config.yaml
n_layer: 14
d_model: 576
n_head: 9
n_kv_head: 1
head_dim: 64
d_mlp: 2880
vocab_size: 8192
activation: "gelu"
norm: "layernorm"
norm_place: "pre"
norm_eps: 1e-06
positions: "rope"
rope_base: 10000.0
rope_fraction: 1.0
qk_norm: false
attn_scale: 0.125
bias: "none"
tie_embeddings: true
parallel_block: true
extras: ["capped logits"]
init: "normal"
init_std_qkv: 0.0247
init_std_o: 0.00466
init_std_up: 0.0247
init_std_down: 0.00209
optimizer: "adamw"
lr: 0.000915
lr_mult_o: 0.89
beta1: 0.95
beta2: 0.98
lr_head: 0.0117
warmup_steps: 450
schedule: "wsd"
decay_fraction: 0.584
decay_shape: "pow"
final_lr_fraction: 0.0
batch_tokens: 131072
seq_len: 512
doc_mask: false
train_tokens: 903400000
steps: 6893
dataset: "wikipedia_en"
Each number is 128 + 32 x the weight over its row's rms, rounded and kept within 0 to 255. Layers, rows and columns count from 0. Numbers have three digits each. The size before them is the row's rms in percent of the matrix's.

# up: layer 4 MLP up, 2880x576, rms 0.0528, rows 2671-2770, columns 320-383
# down: layer 4 MLP down (transposed), 2880x576, rms 0.043, rows 2671-2770, columns 320-383
up2671 101:047152130125140154111141127158143151089174184143114078140079095095122127104118131107123103211106132181167183133184132167160090092170127106133214092117129111116157127122119138112127071128090113
down2671 105:109145132132080185130178142162040112100090138135070148107142068081154080165085145143100146149113150156114074137099061085149161119129099127026102101108104150115139125156120156141105102095152096
up2672 105:164098194133137173111157114112174179174106143103125152094142082142111133081125099126184139179110104128110102100122080181121141114119151104125108105170105121165071122176108125135115113120112118
down2672 102:160128162148118156173162129096105079087127084165153105132160097113092144159150101123116116109143176160083134194152140104158168139143120186112141168152123177107150175087126117134140150147153091
up2673 088:175154089143096155186100083149118138066112141125113166121084142105126071117131113110148138141118088132132100110168111175136084106093139128130161050135138121102136158155119088081176107150200057
down2673 091:157109136078158100156121096146133075200124110099148099119110114117210100176149142098141137179170170066158174129065104126137165125114132102153083130147137123160147064116143149161121098126064173
up2674 100:112081121150147098162090116085090141158169145142149139127137092107055086035143114156076110113146114109144139179096135149118136087105121100105104140096148146144176157128126191175155135110130142
down2674 096:136151132060162127082120137126140142056091123147054114134106079147099094179091133163150057120119164134080159104129128139156099087081088156100125184138142101156182126141103112116151061090076168
up2675 102:088106103136158158155085123123177211156170126139115114179080154225120089087163140109139143102085139128169099131099112112084108118143132201094130089102156129124155078129106163071114111147212147
down2675 102:129176101108126123087089145112144124172085213156182144138127125120128114090111098141091148107197071111146195100090113182138156181095131120131177104148138166134089169155118204133170149100073110
up2676 105:153087147090131137163092105133081159184134114099087174164163183125161118098139128081149121123139132151142134108080102121085013110167119180114125111121201110164155156245087097152132133183113109
down2676 098:152125112105094078192129104141152044165124112150080128093117091147036119167124124177155136133093142049088139120159170113099141144111102059118175108128094167100151109112141176100106149151114172
up2677 109:133103160131126098142104108114118125130160130130072177126173157144022079131081121156182079121159176121175087137135083110147144142127160134114128099103171094146091153188133145128151107109126166
down2677 112:113152117127143108059160193130131100076119139150152127144136054092143153124117083120102091119176114145110183187099120098126127127124133133230044081117137135098141153078122166079135107122147122
up2678 085:157128155124098132161147167093121169068084152131154174158150126108091106153085073102124078087152114102121098126134091088141091085147108172161139123145146132143102044134085072163142159183068173
down2678 090:095115091121128058139095106147113118170173037151168086122087153157154120151080135148108166097124138136202163094102120081089154156093152097145110139115126178126156171126188181102100117138186100
up2679 095:125112134157111114115071105106115105146124143125108121123079178083087134134115098119147125142149163079113142155158171180094134126182078130107124059150118154118145145157103149132101114053065103
down2679 093:136119091115144183160158100064127124148135132142108140105126136099173134154058160137139152158084119156106119087127097170137171129071067142126087169137104126093096120126191110080164164144125124
up2680 101:094087113151097113136110149152146100156195157082091165118097123132149092122119083160122136079088131117171127096131119092140092124154127144123152107142134136165149102170131132117130056150097062
down2680 096:074129120146139135162166079101135150065126167126138126105142119109107167176122138155138091104175112148167145174108140154115100125113139100041151149174133109151091115138132067118137177077088206
up2681 104:143086076171109097108152090058084143121121128118178108096100121104094115148158130067183106105107129148168151125158155167187131081110189133118144146159123113086118111150167135122167150117155107
down2681 097:158142055132175126083108125133154135105102098089087169095132124177144101104136185163169137188195142131102141128097077155119190086122087092105092214087118089147101157124144116085052185108116112
up2682 103:144215110122126145203128126077125139138153107098086126106171135134091142113130118138198111180103141161110089135161106173158165171154133126116133038101152103109161186121135098103095122029205159
down2682 101:105168162124114091079152082191100084159080207109112139209065150111104120165138096152158109147159145177153119063121086072077117095158090204033162123172155111158140149132118105140110153101104103
up2683 108:143097108179181147111122097157114154138166186148122132185105161103118162155132121115128074132206135126099202157118135140073150078149104172125066122065114167140102141169132151135114193185141135
down2683 113:127103123215148126132135123126136099086126120120092119125178077137151119091108129166134125115149131127103128163125188197126130191157136116023083172117088137130155139149112109142118116100136079
up2684 104:093105208145171144175052155149108148161112130133128164091137217092132070116200118119176102150182092094168161088150127083134153095188131129094149127091116122070191175164098104122134104165129111
down2684 100:039126088069105069142060107114147162134167112167189150124118134136139063092119187075191058081110157115145126134173160083086151058150090138118096142155109092093062199144156099198146119118092126
up2685 102:093106132116113169171138118105136130137103134141169062179159148081138154099196114137112151115134171171154156091165163163118171127112119147104057137109132130112113127126161096134167124113137117
down2685 102:113119194095127140094121131101118138175158166122138119099153126113108178111103170154151135080109130143156128096117113092123208103153077144039156154112115109124084139111098155125086116131124115
up2686 100:097119143161181127155096051127089096139129127126111098118133150125159111104203165073150103135085125105136158139143095147141122178118097133137127042198139189121092112103129124104198113182103145
down2686 094:105077180144164134078190165124080139138112057157125147127093084121118074103060143176073125127162101144113117143171134094108123122119177159077105169117121121155109145062107094165101101078170197
up2687 102:154123118123086098182107130091102108140110128109091143109108221085095107094119163094091181051134144122139148139125108126117169120154175099129128065131177100078106115064109146146126169157107097
down2687 102:091092142156156166150114088123150145126120077140077155104147029153132155172118044163077079203144157146096140142140162158148110121107122160225119112125133108101107105124135120202119109121091116
up2688 109:135094136122103170189135142105129140104139182113098098146198122150155114142090099113124077115135095097106120074088151120113098136091087154089170161122110116068153136131172128148164180098122106
down2688 104:126085116116085164071096117119101128180102138131106112150080127129166171137139191155145135082106148098082095184066111120116061136123080106131121125104114119075125136195143137098125104134193113
up2689 100:108104124160082152099123137066104099093063192112117116137154120162124148133142143115071145071149162189112075147119142110112104175156096118113098105130157191182126147093092143082141147082181145
down2689 098:076090070113120163067138100148124177160131150095022138104056129145171107120065143127158149125121131093127153136137156165127203144176164106067146085155110097118155146134142124077081185070133172
up2690 086:117084131135156167137138059125141142089121126145096154154105121114133056145150127140204118076123184177094134070165111129062106212105131116121090125141154090082108118161128128160177058120107131
down2690 083:114109122118101078123130175131131068111138039046118111082123110075134219097120106138146124130120055146189114117160127113167132073094117118125138160110119127143143100135115133142156150105143162
up2691 096:113073148155126142113131106125116124165094121095148158135097143116113158176145144169117168067134134205072105135125062113107145122166156174142106070137170157101100157149110147130114085138103118
down2691 093:106124190170167166183079129136146146107159147138195140146113105145161063137152147049161114208112129079142159151114140089138130040148106150162132138104117111136125159124101106086181137161115141
up2692 088:112124182139134102129131127105141141081163159151076094166139169128160084157189104101117119062132211123118084153128123139096118157154090117105096077067108140169117122048132158082162119128199152
down2692 089:082083117100104130150134135123123132131141087160126014164165133136155160147123080113123169164089078075113091123104133128116151149131104161157111145120068150093132069178124089200092209124148110
up2693 102:135124198126157185145119109128123203111128167124115172125109148061136157086137169090182144124073103146127090129178163100150127186163134092117115119118219176165170126095144113108111100133039126
down2693 099:139133153105169130159127166128148144117124129138191129134108154135107131152157134145076165118147122072159153180125105129116168140125128078083194117127163170155105132149152102113102156045128116
up2694 096:088076181160078140104148078129140104068134095094112117147063140132155112138143120093088054075114124093126156124115144114082077120169161121124129153175134109088145073106145138145157105139101159
down2694 096:187114104129097118147094160072127146121095074115137140103167107124110177154096122102080186189144085163116127160121084131137114139107118125236080100129161131160157152124193073107177117080109093
up2695 102:083132161107154099157086126069146168106097123135144135116058108158131133111110117157136136177193134124150131154074072141171142146117134135121166157090115176083079094155138137122108139142175087
down2695 105:164095113112117190159173066083162127130096113187130116159170185160135110168109116091147080163112123144084131136095138133136093126077171086065118122168101122176136084105091146192185075126126145
up2696 102:154097138124103128157119147106114132140169146113073135182103140073094137142146150149114159128149062076150129119097075154127136164164157142096080118138078104072159163117102106103127114165087101
down2696 104:170085130109121181105139119164154121069156215152133064167182140109113144114166112101142087128096121106153098120140156109071134083114063106026143220060081108165137118101152137157120128083180139
up2697 086:119122098149162151133106136127134087082116139152104115127061108132181097068082148144145084120191099174113172116078097090135076116147083159135136139099119132090131107087070131125164098083098123
down2697 085:106104079121092094105125115153121133087118151182118112121182121172170110143101114107105093117132129099143097123117121112121179148100128150103139125119124135077143137169147167096113128148177197
up2698 101:143108106138145127129099155111110112170108182129170177140174165043003088152124122090101089122120157100086140133143122156138153147113125131123112135130189157136144160152119110144152090113083104
down2698 099:008197093151113143121096133135180131132158081113117091169149134156170145156136077137145163168158101139226091135041121156143118101081199103037120094078074139142130141088121104134132139196108107
up2699 094:152139097101134125179125090084087125135108114138096160155058178135123119168111177129174120152134167090148157125144088186165140170155176092124091155162125157093107159083190120153126109121129140
down2699 097:173130144175110091193155156136118138133058144140115054074191077145064173144113101131085093169155185152063113177128153107122164119133137167193112076163089079152188063130193101115124143132088105
up2700 085:063090094188123103131127141106083135144083114157130127116068124088146046166119150133158115088116135142119133100176140127087094118133068126135075140091179183076111112146143174130137147114116155
down2700 094:126109124079142166125182145126151131127132152143159104103126117132095135069189173113153154144119135094210205058101188111109190107142199092102129174117087124162147118156150106103140114153117078
up2701 100:065085150135129135129178119117118154111126164151123152127190147178125210097115134155131131093087166109122140119142128103145094087134179107103079109138137074104146135208139129156156141123113092
down2701 098:159139162129132096180189120095065125193166172127136106112153164157144082088106154156092117131152124134096136125113121168119143125129153166118189131136061194138097149115100188144122127117108119
up2702 102:096103158118115140132162124152125134076135164121128147141162082115149139106148139169090117142098132091151230166170169127123118136104074148098092139177123180097129163118093089139179144158179115
down2702 100:092163142111167150203043098120151165107144142182131135154131079127136133091112151124119146135108141132068145131155125122116115138099131146148143125153116080116180182209104110065101122127058107
up2703 107:095133093152136112141132079149142085102114152148116113118151101072085117027169151145169135082135132125125112099073099095144105097215182105122156115072160125142148184141149094103147126173048094
down2703 105:143113143144154128101143143103118130109096132123115154170089180077096129133178194134093066203118144097114128104109105177132118166092131087100099117108163189181076158142110095151054133073142174
up2704 105:121141114139104165173122124106088211175178112113092108108087082069179089071218059109097140115091152131134138117134088139218163110161131112112155135143151104116118096114150079107150097133069106
down2704 098:141168058089152097165076166139149131109116194172112142130133124132136167151154126096117026096130151121118116142154189115170165114145059109057108227195134089188165108164100147101118135144189129
up2705 101:075087094115092125146123114102104135111098109133096119109119167090157154120153116164106114183118139145137186098092141113166083144133079150107109119051119189126134172103177173179099099082085139
down2705 099:170123148122109151102160090174137114131090133116095151140084113123122191136098093091118133126149126120093089125130168124108121111112072103141132136142154133101057123165142102118117118127055122
up2706 102:168054107144100175159119095077118133130101113138083110100112111056139105092127161076104104083116141087106090147159117103128143142144108166133158167133173131142128136168137134125159149122166170
down2706 097:120053171159120128075168139106116109148054119148144157136145192183106125122122072143155102149082123187137159178087179166079129119075137097062059085100152151192126109104166113168111101129038135
up2707 098:140106142143100128133117077103134164127114086085155114121186087111098104109159113091089117099158125166117128137115117196078161143179138117071182142064153089139107128151145175161158072147177094
down2707 098:096171170158139108111137142178088174089102099162149088112108123180131115150182129216088110074151198193131100124153067143120120148121142144218173081128074142125180097142106125086112097164139153
up2708 102:138133123139160148173121085187099155146158132112057196142143214148127114101158175145154097137134176196158118133139118097120125064143180086128110129173133163131069161144124099128137179115143123
down2708 103:119129153178057100141111131092145151157089126105128146116087169145130133086131091178103140106108143113092121135116162148121114180120129103047115198079066145146147126086128088134171134124106141
up2709 103:146046162156130119104155082143118127165129115079095139055096143081169135133116130078120118101134147155143168131105147157109115125218150140095128133145139116108093156131118161123168114096131146
down2709 102:111127093163142163163102108095190165101082157194060114136117147082103180158162098088118154205077064126122134139073107123123080105144189231145116057129197176059065183083123068115119112118155117
up2710 106:099160118168152110091118074102101123168145096100086117067131080097080147121127059160139091132174102133126151125137094152158114085174096110124148158097133120105129096147115169113149045163089078
down2710 105:143052130089129132144178148075135140183147104143190143177183125151139174131093088138098094118093129093134138116111067138161107063130107027102165128122127127129126176052068036131133137138166073
up2711 102:135119133124112141108165086127099123194140173133130133119052131091147096111146098119166147120170136139083145148131084102154114122112075115136105127163137053134144129085104138149114097133102075
down2711 096:063138081120109089165126097088107210079145131148150152117192082131112103148086059123151076117116175082027122141107160076144139135099121153072129073115104165172112130144121100162098099058092129
up2712 101:147111172119158144224138087122151115192098124109072168193143161091155097113148116130158050074106093181115130087128142120111112101151065152130126093135127114128130157168078151104129145137156122
down2712 107:111155122156077151173088128131143110195101156166130079130104159113144123132110110136098129147150103061144160130131118090204121139157164127080157137074125113139125062172112153116151064148126134
up2713 104:157094127167165196115091123110131130124119203104076155107149058145141123139098104166111141114120104111137160128122100090125126120146081228099127101156138149098175186118162149131159109163139074
down2713 107:151140168135126177065134047100094130075138188117163133114123142071140074179141135125134151165075139084090158129097163100154110184111135141070167052092097140141121077129125141139187142145125142
up2714 103:075104165097119113146116101087134144075119133141147122131109200150112099124137151142106152136155163141162092086150148138100160059174131164114129142122117132054144125133139109171099073086154126
down2714 099:061155139155129159187097146099110189125179147121146098091094149106067194161097105163113189121095091122119067080132187122110174150110109072132106058110146107134117125139065151155159081053233117
up2715 096:161112153143099179108067078124108109145138117077141142187154115115119155175196114083080117100148118151093161133163119124185178106126093128086064160086117091142124186161129148123114163143114072
down2715 095:118148158194167088158190099154152135107132139116174111101113183127194093152164037116147118158116119135132084111115140117135069169097113145042181155182117165131107148137104114161129073134113132
up2716 098:098136113146183129118145110120085103147134120136163110154115110145110171165182127104133127074098141153156092115162130199118099164129118110071137075106109079146063178144161128146131120098135066
down2716 095:183172151102115153159089175121097102223097088184117171201115102092107094134116121163157186145117111115167112109181138140131150111102177156115087146131096084153119179177158150107135150136063145
up2717 106:111141126126114160147091173099066123110102090087079186100071117119155140099159124148132139180150119076135144123120131164133120157156096138103088164154130137187161112113128138143086148183092090
down2717 108:151141114116156097124167111109162175140093116111143186079156176159171125138082156150111154117174152173026107148138089097132140077150095183173152136102088154146135132165112102091113063127143095
up2718 085:082106151141097157153101122096122109102123134111119164120131133105144116175140169135099147152193128105130096121136138124136095119202121079069146110107121127154136163144108111159116085125172101
down2718 089:159110121134146129148146112126159147167159110140166099125136124100155166068143123117166100110132128154191214174128112132119107130081130151197162142090163107135118122077168104082161161142124162
up2719 104:117069069148154154082122124141156126146147089117075078067126135147144134092143162089159125143181152111081160104097050103117132109105096107101115134128164170144154126091132135171179072162068154
down2719 105:128161121118115128093142141162144148149105157129132078127104130083157088178169158149173103141161117166112107106162109149151086091143159152158065105095052198149128189149119136137104056115135082
up2720 098:100136137159142143147113099132138086160156118104120159135111131151128107079114131124097083162111111101121106093141123201162081111134168108103106140139168144164119146177186123063161105163160112
down2720 093:143182119100157198123114153103140172141094179139149122145159094125127111138145196105154122106099152162115113097121177111159121167130139169255064156080173133088140179133130078103118172109120153
up2721 099:137020088109115142109108114147111203130113089145088203139164174083123142098124161131122168155104180105098140157135140159133145178173179147106062117131219187106117205136103112179130136132106159
down2721 093:094142113141127157110172119149057105128093198068094096143072073102160143096078143163035115145127189127137139130074141099183120104071164207084122121122101063148129123132118057135121082097132059
up2722 100:137172092141123199128130141163076174066118145122112121089162137157076144168124150110069178121146181169156150085146062082079100102097118178104094107072155143154092137123068109108106075078151165
down2722 096:106064208123091176174136117193178148110108159083139118125058062100124140105120126127155180100108115082113162139113174182128138112132161083023099166182164126125107090171140099144126092148105200
up2723 097:099132146089135133147131092142109174164079111116167084112106142138141127047154150130164120142126199176152129144176118145104090130188119155123129196100105149063141128138110087117077088124141132
down2723 101:092125091112060110096102149080172095107129165115113094129102145178125143115082125142127102097126182169115138126183141142143091206089136172194144122116103126130145146155128157135119162147108138
up2724 102:111094130077104132171131083132131169165117103149127130145127127109136100107165136066197106170093150196151164130088124212134180141206172113086152084141107118149102097116077143109122107115151159
down2724 097:148128041117068144118120156136032104157159143172107090122132153140166117124147097119173150119078199160129126134160088128153127159097121110141134114159065062149102072034083121125082135122158125
up2725 102:114107175181138163104088104116070181122138186108104171119149128153111135146136133050182121136069149180154112083133161111196086147116109114066113088088089097145190168184063120083130180120144155
down2725 107:125079064132082116137086152167125128131130096168120159145100077130115104158141098088116159152100164135127135156158100118162124144189129070115168178099077073111098126158071125089163106162101142
up2726 099:131153104196125156116020138087151158110123132056099176110103152074161064096138117154152156141153166126160160104156037156136163131217125106119130083128107130114087133110088075136122134139124115
down2726 103:121178142101210113148149130068121166131134100145139098099135103173077109102188151122140166173163085167149106110180086053134122093144078134174139116146127093143150103164180093118171149154142093
up2727 106:088073161144084122177074051139156147122141142117148060081162181119049121109147091122151144168109056084098180127108146106123107131152111109080140145149144126105104146173105095165163182104087156
down2727 110:177114140117078057103162109150162159155138131178067099125126146146082082114149131080173125178117149092112129158137129090106095200061098165040127117139135079136108102204113078067152181131120101
up2728 099:154097200152121129121081125107127122106157134085109180158124176132121059160146109113123128138109123074177110106182105174129153109138148121111114053069170144131168117113101129138128141176171118
down2728 097:145132113091081112152095138139136055186127154150133156116140085149153161088131139145158124098114178110115182104132130132145140178134142096165120098100207171128139144112186069115138102051098165
up2729 103:083151109113154146117137147145107121081125166129099128147159106148189115150120131145120137148073145110079165134140135092070107151172087108079094130133142171135114185182142107193118112053101166
down2729 103:143114170168121107172086151180108101103145092156106161154143147106169106101082150188114139181143104111182145150108113144186186101127183095182113141202102116097168112150088149117151139120178134
up2730 100:136124140159172101150152113159089142106131118105114137147079081101099109135141078124147103179176185125134128147094122099150097162163086139072104127119142092159141098159085108113165080157138061
down2730 096:090158180083157110102090187170095144117178129148111152092085150099161099113128181076074110112082117127119175153069139118129139079105146178207110142172103143071151169112104141132070122088058131
up2731 099:155073088129121119126149124110095103163111134083103150115125182136140167152123140094148160115123146172101187101178131212153127183157129146095152174135072105060126189130068147199115107077088058
down2731 097:125149078118121145095116171065127144184083142109159101181113139127065142110137135133096115108145158150140145117127137042103172145130123145120179114136155058143107141137117090140117134154053176
up2732 102:125128127182134121098135156135121107119080135114147173099087130174133148078181090155139130077190131075089091100112104124111090110137139146116102089071113160143215139122136164172134123117069094
down2732 108:132135094132147117144111084184172172231144150105157143087117148080080164137128126090106141128084122131155161133076116116129141082150099123223105126105094109118122171142098076164154064195142110
up2733 095:083093136152150093142144121094128155100103064133113081124201094132102077166153110161146089129130108131145188142124145089126200146104108197130084176127131147059177131142133125120157070095142045
down2733 098:167114084109122164127152126200099111150112137191148152131088172177142148106120136130099116127121139176128070131145108122131094151123165141052198058158117131132095115095150166066190107096128206
up2734 102:125135081192088140169087141099082112103153039101093212060184147142145134103139088157113060089119098191127143199164192122089075113094061147133111145138105141127120142093190089116155132153192158
down2734 094:174088117140107128152156133183122132080087176116107142109139127092158087157119125107146120167115184134135105103075143123151196126124101128064085099123155170177149147138113151143117158124156126
up2735 090:070107120124142144186151131103126145107145154069075109165133138125132153153205100106126154108193114146124145083106135100150111144133135087121153119148127138138156105089104122106130134139108129
down2735 093:069092159100181117069134141142118148149107137099179189121062125113153127153141168157150141122140122137152084194106106168118163103087111104219108137139115166118127178175146062161089158114169150
up2736 105:118084140174152170146101104117104127165149143094123098135121136115134107148149105109132073108089163133151145092125115137144151102178122059143115106099160103107148117094116175180164128109079135
down2736 107:194146159157081053173184074140046144153115106152198129079117133137140201102187069094144165107090096123126119137115164151121078154144165158070169096179097147077057127101176126125126108115101098
up2737 089:113114151116112136168102115039108125168205100116115155091125172072179117148121146104128097172164091088082138123129100189111131148159146101101157084157168105098133124110112113126165128168107115
down2737 090:123150114120130110109141137189141150130144172179078160223157126124155128149137152125107156182155109124064100083135095072100137139113134167188127180151085149099117121083167056098111095148147089
up2738 102:112105111150128128106153109146137179188140082163128118132137127106117120095142128108136110105133153158069135171212121133166089089155121123109096147146146140139151142112139167080147144136152166
down2738 100:180126120149132144130095099097137139168110171077113142161134123167145090139093152102155133166080117129125104139139120090158130120100115181115129088082122175146212169140091118117085095078144116
up2739 080:112103194184115107128119139079143143134131146130095144104129116101108093095150073084078068117136138129096122087074162083167147193138123136097188109069132136083147202130127112138164147139116085
down2739 089:140103160180161130114123102102136140114119155113073147096131156093097105138097054124127075140096101153106086038133065146168118112181098124000129097156168154119122113140133128087199103090107097
up2740 095:103077149126147198083080123163122145126148133083104125120181108134141115086190112156121142090105110113141122107177092153089121107198128151118133093146139191141086188114174119160167119101148107
down2740 097:120107039159125095164145162118112086103117138125132145148106192142125129131101152154117100063161082129097141156111166136164130136056104103091189170148116084123144111114156091033155125091067121
up2741 105:110108113098169098154136137123174151164116231152142103095096127128124045173084158128153052170146074085150160110125102098103101092142128138087131131118121124095077113134064105188135038119092098
down2741 107:129155157141117131101142110135169058154119225102122175163080114140084120134110167082203118141182046159178187130096124104074141122168111106080069137124062153079127179105179149176115144131064123
up2742 095:063141145157153185082133128113102147098100137120075122080012162167084116166136072115176138116139126131113068090176117103172078127133139128148107107144119131101078077189153108159155130116083140
down2742 098:160117172088094102146132164097096107115168134148170106214164163039120105046110172145085133114157090111108149137083138131140185130070142148025138102137107182130203111124096093064093091169098120
up2743 099:090122122120095153128153110133118164127061177147110067078171154137071135159149166062124098130143131159129150131164105168175098102151123157096163113122098097054154075160128134177105121183146116
down2743 102:175132128176144119092152157121133090036059116084164155129093159145117115093080143173078185173069153185120143149096103126152130149152084110144151128135142136170091064118127097096094167141106148
up2744 103:066120079141075151158094091095112117093088092048150102133103118121135102124114144110166100123119119205142110144162143124065143129151136144097121150085153051100087134101150119127085138135168138
down2744 098:079153131134134096128151139088155169094106114141165164172139146159103144152108114136117137094098161120109144183092176118098149193110118110255106164112102140118156148171074144099137094135100130
up2745 106:092161172144099129098101107099167112132104127065065158130121194107137106109138060165087149140119165080121103163156178134148150208167106099062129122163100139071189177110103119130141170114178111
down2745 101:132145127185134125106159133137132100191120079104104145129144119174096118141245148128126088098147135128125051143108149128117132083188100139138158133106153135104141103110090129132105086078064115
up2746 109:123113144166114151144096098151149106080129195163115080084118126156119177038156100066165141114161119109105194122130133198170162106104085124134069179192161150175138073133116131130175048155091126
down2746 102:121124125117160098097054076163194134185115070190105149133119124158119099136166158132169132164112122077121172096079060145073094125124104175108135159168174098187113204103191103171150174121170131
up2747 097:103118138110138108143115135147080115148156109134183094121076137134119163125129103166176152132164183068156142135119152185143142127119076116121112125131168164109143071181127136135127166172088128
down2747 096:109058089140144136126157170148189112123123119184129165197136138138086066120116162176142090141123132159141120160160090061116073088175148101210118140109124142143120131095172122135103120119165105
up2748 088:145149115170147136105186142128110182139079140142129105167173117139187070117144077151137130122102133141123063119116116101128112105138143171123165145090102135129158107154140119142127083107127052
down2748 091:109153162081095126147063136146136170064120160135126037156117144186124167101168128087120140151105154141138150157119182119167150143130184193143095106152144197143101078149110120076150150168079170
up2749 103:122126144154109128079127123143133191152134120183079092104120119097144030140153121171092159075138141179170144145118136135150137123138142161112118189127182131143114091108123153091087126155131092
down2749 101:121130121145118181115143188138141106078128107153131152088109144163183110144103160116098182121141110154133177180143116105197153121155085117106068166143128106149085147195139097145123108132124151
up2750 096:151075102087129163113132135137128129189104128108148140124095157133095179138123142098147091110154102109102194135123136128067048074153088158137134162162158136135153119180135065144151111120147084
down2750 095:122169134185117098137111156094085111044165110124101136136129129154127105096128124089120167113165119105094046080151118156157213187122148086118142124135179089214150139150129128083154152103115109
up2751 103:148134120095126125162146096107152114170108135125137103107129162108130118118128122104130123131177069112107084155110103168098152111099091127100083135140119161147142146221172057110137111182110158
down2751 103:097149123170178099084151142092154108118082153142138058106092150133160181128100144134115036131062139155131091085143095151170114106201145128124176172129158127100137179089110119111128103125094096
up2752 091:102113150133126129134139057046115090149091133100128150220168135128103111127119069123117095094150142139105089115129134121061122134106110125142107127149146235108163120142133145162110117168096099
down2752 093:084141139168123106149098110147127170213083100191130125119147147183192104144096139115151122135162125122129170146106131124144098121135149126082157137112118074134107151109137183158158098093094060
up2753 101:141110104149123135148052107126076129155141091086164123127148111108153157066129134162118160156086148142138133136141142119156089124146112140078124179128118156070171097124093107137155165119111117
down2753 099:120061144102157138123124076121180148132143140122074124123156160121116140184139130080133175100132161102140163138111146187121182053138145133158093129135121079136063094160187230144105096120142161
up2754 104:124136202172134133078095091151104111145136154070111095133113127104142103052164105150131110076139151190132134086189137162090130096171216156113090156083131077095123100109123089103095104147143102
down2754 102:103066135111135112115132130120094109084129193114115145121125137151119159121077141108129140120150179095150128162158179164143080095122140064054137171048096108120113117094102099145147082122164116
up2755 085:180140115183112087202134140088129116029082122134155167118150143087130109133100089138078115141090139134139133100121122112175133096071111129112135136188125155120121129184147073101127139115111086
down2755 089:099148163123159163109125147141108133159099098152120118107142147187133114185178158126108104126120103143145111144155164143112166125128139163162126169081133055133154150115131149107105080202159105
up2756 102:090175131123123106112163152118132127163161157107190112098153140077138064064125089119143161167185087098110128141093092167217174094136092124094135157136144109114170088152163125138123005159123097
down2756 108:112104115093152135151140119136128124131130064079111111148121169150129130153136142114131110069109175076181124155153168104108150121108156123095106123070150126076086161164104130107174184146128131
up2757 101:147091128150110169122108084106114155148116111096079093121157169139153116077165111084183117116133161126176179154145108112135056085159147102112112094091171116076167108136116145147130116095117047
down2757 106:123101137152108156043156092142189176171127125037124166088100096143144143171153142131127076153129098148166189154115156169083206086098124133082109106127115137153142125132162177099125151132071111
up2758 101:116104232153179114115113117169144159142123144097143131120140126094124102091110101117174146195133086131094108141115120096072099084132094173122185122147145130117102118135173143187135050171211148
down2758 097:105197078117092173127157161105213094169123084136105118142078162122140134175111114169095127137135112136072210143132155135121116187119166086072066158210127162186148129171142151130157154128169137
up2759 096:078119096158120144177142093143145148129076123136176181141112144075103094126153067140122100126134075140128175086141079105074097159104071119104148166098139146153125154145131149103188216149139138
down2759 098:082083030138095106118140173121146088110130146139147137127108117170132092115104094144142096141148108114129108069131141147124122198123107132130136132109132182154109114170120140062143102152112080
up2760 105:155116139130196130204107138113089180166184138099088115098121179119099123172110129090210163142109120081143121123133106107134120106176160122131151127156176149065143142081164077096097097144163098
down2760 110:140102139098074051109133110103131120104146109134209108186098072129120088131128106126105077072065179096135109148144147159170079172129142133054125153155131125184155134134176127116133160119129151
up2761 091:059088105150100137106155126169107225142058186100094124103143125103166104120126130160176101119144119209127156066146186162137116142143149186127150128101149192124150145184063106167152124081099136
down2761 094:178156152082129107126049165164135077114108097138144097140142109110104082171129115169075181150166092098143112132111112105103146117081146134114090178129110098156116081033152151105132147150101147
up2762 097:113094139149085126163105140180129157126163157142112089151128107099070164068188103163142131133154168132112128108194132145126112138179125097106162139177114141110083141132147134185139146115090083
down2762 105:068114162188132204157151117128133129188115112139054119145130143102144116084216172174089154159173112168120112127133135102161133127180101158050099118166142112122092136084148156152152164072119140
up2763 092:130125131189127113115135184085125123062153093159123093160062161094178080154113161136079078105154145121060141145111068149107119164104102105137107120133128142067128146102126151132157102143125128
down2763 096:157086133108159134135056124209168170202147140142157153120163100098121150128186081079153098184120077113187129125035145183135147110102157162098115128137092092113076091122068129107091140105095149
up2764 099:126129175181208164120077133153064136072193124111057103154110111150163148098160135125119104051133155211112078100153160136071151122217137115119174071131152081078110135144105158170115164132176160
down2764 100:132096117071034165203184099134163130121112115153079164173145127129048180134158156153123123189167087130119154096112064108140151152086138134104111166171105131132075121116164101161145150170116132
up2765 105:115121125130102134199095180176108152098100103194100097127161132153160136126142064113060120137113106106123157115144097063193094170148149104105086114171168135090138080125115101108113138116184093
down2765 107:089137127109067110108180131084183103157171102155165185189089100187115162141142147116137077134121135135170098140125122133183155126133166107096069157129174089162149172129159137196175163139113111
up2766 099:110186157149155133136116070112145158120115163166132109186153117088112134096139092162141093108146125076130110144096142162164134150130080090106186166158178067101120188111103117076196128179123120
down2766 101:099103117136113148089137173198075131139147040142128103168121133141088126137122134177145119147131124146152123172124113140188129105110144135186104121129074151119079210104136111157073107095146135
up2767 099:163125145135127170119127095046096133087168099131112123136097204192096136095160070079125122165099115091109119121144102160123181143122128130109120072096106113113145131117120138087186163161124150
down2767 094:079063085044084147089059107130139094070137089157114117120093131156095129137106107185135157129107151092132069188112122143096065121141156137082169135101206114101158168128133093153159205098131127
up2768 100:177117073097083185130119126172118070148097136065156115173136114134141122116194130100133170111137123139041122115183087096125083105175150158115140107122156140128058094176152103054159105078072104
down2768 101:111112131157149121162103092167110150108129095097133074067140144055109164061171050088090146097109128120119114090146140100200138176158174113088154151096186125095073094075100116128093077099112104
up2769 105:107127180081198095138173104150130154155124194073176129120178125092164098163181137156139061122136121114127118099101125113160110158091173207125165080148113129142118097096100182091139070086081153
down2769 108:150120023170140128143116130104052144115124100181164099116130178152120141142116131148082168135148103097123148102141055138158118092116087140117156127150076108135151141106055128162134115146093100
up2770 106:118141133100149147151109093157102149113165132115122052119137121086126170173158148116084140172161183117091134185084080084081108086178114107083164119118138142108100136170136103151118122130072111
down2770 105:183129087171164213180098112115132100169104122116119176130139057174129120156116132191102129128087099148130117072117134152129107134166121122154099055115091132122155170134160128136063166084111141